Part of a small language model's weights.
Size: 12 layers, width 512, 4 heads of 64 (1 for keys and values), MLP 1536 quick GELU.
Architecture: no biases in attention or MLP, normalized queries and keys.
Training: 550M tokens, 4045 steps.
Each number is 128 + 24 x the weight over its row's rms, rounded and kept within 0 to 255. Layers, rows and columns count from 0. The size above them is the row's rms in percent of the matrix's.

# layer 8 MLP down (transposed), 1536x512, rms 0.0432, rows 658-682, columns 256-319
size [118  89  88 110  95  79 103  96  94 110 114 100 104  97  91 114 102  98 116 104 103  95 106 109 105]
[[137 112 125 164 105 119 140 130 156 140  99 115 163 141 137 148  79 173 134  99 145 157 123  96  60 170 113  99 126 135 147 194 105 117 107 123  87 101 129 158 149 133 132 118 140 163 111 111 153 122 122 102 145 167 120 139 123 172 141 172 114 110 149 132]
 [ 78 129 123 146 134 141  96 156 111 162 141 158 142 140 160 100 158 169 146 137 121  98 162 151  67 135 113 192 107 141 140 127 126 135 112  97 106 135 111 138 140 135 134 142 168 153 105 168 129 136 174 147 114 106 136 108  92 143 110 127 136 119 115 133]
 [115 175 143 169 110 154 142 170 118 117  85 111  96 174 129  70 126 154 121 157 143  90 103 171  89 120 120 137 152 172 122  99 133 120 120 165 165 128 146 175 156 140 126 116 145 136 141  85 124 113 101  93 124 139 134 128 141 100 164 192  99 123 140  90]
 [ 97 127 124 125 121 113 128 110 144 152 132 135 128 161 138 147 116 141  72  91 132 130 137  99  45 153 147 163  68 109 126 125 150 107 133 126 145 120  84 120 112 139 161 160 118 109 154  87 149 157 131 129 163 129  83 140 111 135  99 108 125 154 161 122]
 [152 172 118 132  96 121 149 125 163  93 126 147 120 119 122 104 156 139 126  94 152 128 160 106  12  98  97 168 154 124 188 136 106 172 147  89  98 131 139 112 137 128  99 107  81 115 105 134 140 130 131 105 132 121 132 111 133 136 134 139 154 114  84 155]
 [121  95 102 126 111 128 129  94 113 134 157 118  89 153 121 100  97 138 113 133 145 155 151 149 131 108 130 106 120 130 153 130 144 180 141 154 100  94 118 102 117 119 151 120 119 122  81 161 102 120 135 129 116 139 177 131 128 126 117 123 170 150 140 123]
 [131 136 143 116 141 139 112 112 116  76 144 145 124 125  91 158 153 113  86  89 157 158 151 140 114  87 142  82 139 118 108 119 107 125 127 148 137 116 160 101 111  79 136 143  85 162 155 113 109 138 126 145  96  95 113 104 112 101 102 152 120 116 129 151]
 [126 129  94  96 131 142 145 100 149 109 130 148 172 107 129 185  92 114 155 115 100 150 166 151 107 128 149 155 165  98 119 182 109 116 136 121 102 129 103  99 127 134 137  94 164 164 134 168 150 140 150  94  77  99 127 101 163 145 123 118 176 120 138 141]
 [162 133  99  99 169  90 111 161 112 107 157  66 151 148 148 130 135 131 131 141  89 117 127 123  85 135 152 166 144 119 144 138 151 174 120 140 119  92 130 157 120 126 118 127 155 141 161 119 184 149 133  78 113 170 161  91 176 170  76 133 134 155 108 128]
 [110 124 116 145 120  94 133 122 136 129 152  81 121 115 181  58 107 114 141 118 137 101 133 128 110  98 133 137 157 123 105 108 113 126 113 119 129 134 112  79  95 135  59 114 109 138 163 104 174  94 115 100 121 128 119 121 114 151 115 117 139 111 123 110]
 [148 116 110 111 157 105 149 138 144 145 142  92 106 135 148 101  99 162 115 128 127 111  73 164 128 120 151 135 150  87 120 146 160 114 167 138 117 125  99 109  80 127 107 174 126 145 124 104 137 140 119 113  78 102 105  75 175  98 168 109 137 122 113 155]
 [150 106 136 177 145 107 135 166 144 188 133 116 136 125 116  93 146 122 137 136 135 150 172 134  44 100 150 108 128 126 123 117 127 122 115 151 139 111 163 145 166 145 134 109 145 119 112 144 135 103 158 146 148 170  99 114  96 136 111 148 149 126  99 143]
 [ 91 136 146 141 122 116 131 123 128 119  91 139  98 110 107 135  91  82 132  99 117  95 136  68  78 155 143 120 162 124 172 143 126 161 160 146 142  72 141 153 127 146 164 158 142 112 120 157 162 101 147 161 166 144 144 146 133 157 127 135 151 123 111 159]
 [150  74 112 148  97 169 110 112 109 122 116 124 133 107 110 126 119 115 194  93 166 137 154 138 139 169 115 137  85 102 161 103 116 129 176 131  99 129 152 114 132 149 172  63 158  86 132  90 109 163 136 133 115 131 119 160 151 106 187  89 149 112 135 127]
 [103  86 107 102 130 126 135 102  95 143 107 121 127 112  92 121 151 166 129 186 153 168 134 122 143  92 106 106 125 125 121 112 139  92  90 124 110 123 151 116 125 132 142 119 153 100 121 131 127 121 157 135 132 116 145 147 146 125 133 142 154 144 174 128]
 [108 162 132 193 178  66 117 144 146 110 123 154 132 106  99 143 101 121  76 146 131 119  95 156 175 153 137 108  61 177 129 136  92 167 116  89 109 138 161 117 113 130 141 145 120 109 127 137 173  95 110 171 134 109 126 108 129 116 112 129 119 137 124 171]
 [142 100 122  56 115  85 127 167 147 102 136 132 153 107 125 142 161 122  93  93 173  93 140 127 212 107 147 110 113 136 105 171 101 123 128 129 135  98  91 117 126 146 112 136 120  98 118 160 156 138 159 115 149 149  91 136 108 128 143 105  99 118 156  89]
 [140 139  98 128 146  99 107 144 121  97 121 141 155 124 140 170 116  85 147 143 133 146 144 165  85 137  68 116 127  42 130 189 156 139  92 171 110 102  95 111 101 152 118 162 110 144 104 147 155 148 114 126 144  87  96 117 160  98 117  94 130 117 132 152]
 [132 120  98 142 180 137 158 103 141 135 172 171 153 167 117 164  94 123 125 116 158 148  80 156 146 112 125 103  98 110 146 128 119  88 102  75 141 119 123 121 173 183  68 112 109 191 146 177 169 124 145 179 104 119 126 144 122 130 119 165 108 155 132 128]
 [117 129 116  75 134 146 134 119 127  91 145  88 142 125 116 167 106 145 125  95 141  98 122  92 165 130 146 130 146  98 190 120 107 136 109 113 118  95 154 134 179 155 135 154 140 133  84 144 151 124  88  99 157 115 155 118 117 151 128 125 133 120 139 153]
 [149 132  70 108 116 113 138 110 127 121 127 144 134  68 115 110 180 126 130 161  98 133 161 150 114  86 136 161 129  90 146  94 136 115  91 125 122 129  97 129 113  92 150 135  72 126 125 118 168 122 173 137 140 109 136 125 191 174  82 154 122 112 153  97]
 [140 179 117 132 149 162 169 114 156 144 122 119 151 110 160 157 138 148 131 150 113 109  93 145  78 126 166 107 154 132 125 177 118 173 153 125 155 135 112 123  79 100 123 146 114 117 132 141 166 123 121 107 146 146 115 160  96  84 108 109 120 125 175 134]
 [ 96 163 125 113 184 124 115 138 211 125 103 178 157 149 124  99 115 121  82 111 105 178 128  80  87 141 126 132 157 102 149 116 137 146 102 147 127 127  99 137 115 123 128 198 143 151 138  90 139  95 134 123 121  93 105 132 114 136 111 162  81 177  97 149]
 [114 129 101 132  95 154 116 110 128 115 181 145 143 185 116 111 124 131 112 116  81 129 104 158 111 127 108 135 165 187 150 124 123 117 174 129 115 165 139 132 127 133 175 150 123 167 135 145 139 158 117  91 151  70 109 147  90 101  81 134 131 162 124  88]
 [137 107 150 108 140 145 118 143 142 137 125 100 178 115 105 115 133 144 101 113 125  93  97  87  61 156 112  77 109 121 166 121 109 123 139 129 116  85 162 160 129 147  77 108 155  96 123 137 133 109 156 112 112  84  65 130 100 159 123 127 103 116 101 144]]
# layer 8 MLP up, 1536x512, rms 0.0695, rows 659-682, columns 256-319
size [ 84  91 111  95  76 102  91  88 104 111  95 100  98  92 103 111 102 106 107 103 106 109 105 102]
[[149 112 161 125 163 107 135 115 114 137 143 110 153 117 131 143 147 102 129 127 131 151 129 148 115  86 148 137 109 181 146 152  86 162 112 146 157 108 114 139 147 155 150  97 112 121 113 140  77 149 139 109 118 156  85 151 136 128 115 141  87 145 121 143]
 [123 143  89 144 114  94 144 162 133 110 150 126 142 143 159 129 124 114 144 138 117 176 151 139 122 120 154 128 118 126 124  70 147 171 129 165 143 113 167  54  77  92 111 132  84 172  84 127 106 140 100 171 153 128 133 105 122 170 100 144 134 147  96 117]
 [133 156 117 124 150 136 139 195 122 181 131 149 100 157 125 160 141 124 198 146  71 124 127 147 150 111 152  83  94  66 138 129 137 108 144  93 140 170 102  68 103 142 165 213 126 114 179 161 140 101 117 179 150 143  79 160 135 130  88 114 154 144 151 133]
 [147 118 132  82 120 165 123 146 141 137 118 149 148 102  67 144 131 131 144 112 129 128 100 159 138  80  60 118 138 123 143 134 112 111  98 125 153 156 122 105 133 120 127 132 134  93  92 149 118  80 114 132 139 146 105 139 135 114 135 123 140 130 120  90]
 [109 141 140 149 115 109 146 102 112 131 110 155 121 129 130 157 136 131 111 148 140 108  99 136 149 136 112 156 110 129  87  99 133 115 153 127 145 144 126 125 110 131  79 157  99 162 175 120 102 130  89 131 146 124  52 164 130 117  99 126 116 121 119 158]
 [ 99 130 124 135 161 100 120 106  97 123 100 101 133 135 135 147 102 104 138 136 126  95 111  53 118 162 137 104 138 126  95  89 170 119 104 114 122 104 111 111 148 118 158 145 195 133 107 131 106 105 172 120 116 105 145 136 110 103 148 147 112 128 133 113]
 [120 159 104 140 105 200 120 134 120 150 157 117 113 157 136 126 149 110 107 104 137 110 172 132  98 123 142 132  97 122 124 122 160 110 144 108 151 132 113 156  90 141  98 151 112 151 111 132 136  97 160 120 142 147 146 119 124 123 124 160 138 139 131 129]
 [118 138 147 102 138 120 117 112 165 125 152 108 124 138 117 118 193 124 137 111 124 128 122 129 174 119 135 131 102 108 113 139 116 142 132  74 144 140 136 150  98 142  70  98  96 177  96 115 122 143 120 157 177 127 163 136 103 131 148 114 137 174 118 124]
 [121 133 116 129 166 138 104 138 127 128 106 157 114 119 144 124 130 113 139 123  98 116 114 127 119 128 111 126 137  97 158 138 178 112 159 153 151 132 102 179 138 107  70 129  99 173 103  72 128 138  80 143 126 113 131 141  43 132 150 161 120 148 119  94]
 [123 110 141  84 146 114 154  97 195 121  95 130 107  97 109 129 131 159 147 162 140 137  98  95  75 108  79 135 132 113 147 128 114 110 127 103 145 113 110  96  64 136 124 148 129 120 157 118 101 107 136 129  99 130 118 132 139 169 113 131 128 139  89 102]
 [121 142 145 165 118 143 143  95 144 101 167 159 102 122 144 181 109 141 135 114 146 105 101  84  99 116  96 158 146 128 150 128 141 108 132 114  99 101 119 131 133 122 133 153 118  93 149 137 136 147 159 114 144 138 114 121 119 112 144 135 133 143 105 154]
 [127  87 132 160 176 106 134 193 111 122  99 135 149  95 143 137 123  78 122 171  75 110 135  90  97  93 103 115 138 126 145 125 127 161 122 143 111 139 125 124 118 154 114 155 104 162 163 104 127 144 139  79 100 122 136 147  89  85 114 167 150 126 122 163]
 [178 132 112 144 125 147 119 159  83 123 128 107 131 121 101 131 127 136 122 133 156 123 148  89 145 162 108 139 147 133  99 141 109 121 149 115 150 171 143 148 139 152 125 133 114 143  80 133 126  87 135 105 119  79 123 102 131 115 120 104 112 114 140 121]
 [127 169 165 120 126 116 179  85 152 149 141  86 132 153  92 116  90 101 122 134 125  99 120 121 120 142 127 150  90  88  88 111 129 147 141 104 154 128 127 125 133 108 106 125 141 127 170 106 153 143 104 115 169 124 107 106 124  90 152 146 139 113 129 126]
 [164 120 134 142 155 130  93 121 144 144 112 159 142 133 187 128 132 128 133 124 126 141  98 135 135 131  91 156  98 155 103 133 141 105 151 142 103 156 108 105 114 109 124 151 141 105 139  63 153 155 147 133 121 107  84 146 156 127 102 104 125 114 123 124]
 [176 181 128 129 149 142  95 118 136 132 128 136 140 132 119 134 148 140 114 114 108  96  96 121 141 135 102 148 168 115 115  88 111 163 116  66 101  86 136 120 120 109 110 120 143 125 178 117  93  76 155 140 110 134  99 125 124 132 116 129 118 160 109 129]
 [122 157 145 133 111 137 135 129 154 127 132 163 129  99 105 134 124 171 111 146 145  96 132 137 158 156 160 120 135 143 157 131  96 105 149 103 182 119 146 124 142 146 139 135 122 142 104 121 109 160 181 137 132 134 111 162 103 204 154 116 137 101 104 139]
 [142  92 137 150 115 123 201 132 132 118 156 133 163  98 143 158  80 100 115 112 123 137 120 126 133 172 145 147  85  92 160 116 132 104 123 113 143 113 131 116 140 146 197 122 132 137 134 136 106 132 163 134 115 156 103 112 147 106 170 146  90 151  94 119]
 [120  98 145 119 154 110 143 106 135 142 118 126  99 161 134 137 131 146 126 137  90 141 124 132 140 133 130 138 115 129 102 117 154  94  84 150 117  98  97 120 121 130 135 135 151 114 150 135 138 140 154 136  81 140 132 144 146  92 177 135 145 159 175 147]
 [140 125  91 151 120  94 103 117 100 130 151 113 157 129 142 129  89 140 122  92  86 165 126 112  93 127 145 152 115 164 134 113 156 122 113 127 118 125 142 144 119 134 143 115 121  89 175  92 114 135 125 109 133 165 121 125 162 134 138 117 122 144 164 127]
 [134 110 111 128 145 141 155 154 136 102  92 157  91  93 128 128 148 134 153 155 123 164 148 121 153 135  88 127 131 133 140 128 107 150  99 128 118 170 113  52 114 103  89 118 134 156 150  95 136 133 147 129 140 157 141 111 123  98 116 110 101 140 133 166]
 [120 110 129 141 157 158 126  90 131 155 112 152 154  94  97 122 153 101 142 115 140 162 157 155 136 112 110 132 164 153 131 117 141 128 111 127 132  78 127 164 112 126 128 113 159 150 148 100 135 126 141 121 143 124 138 129 113 122 153 131 155 174 139 117]
 [136 112 153  99 130 137  93 137 109  99 112 118 120  98 155 135 124 124 200 128 102 162 145 114 146 111 127 136 145 151 122 115  95 117 103 107 101 105 117 141 108 125  97 120 113 138 133  92  99 151 112 127 136 110 124 128 113 151  99 126 137 112 182  89]
 [137 125 149 140 137 131 138 158 150 137 128 147 136 171 160 137 138 168 148  98 165 163 134 112 146 154 151 148 110 111  76 103 122 131 121 123 112 135 123 123  69 103 147  95 173 156 134 118 112  99 117 129 149 152 134 118 136 211 138 156 131 121 114  92]]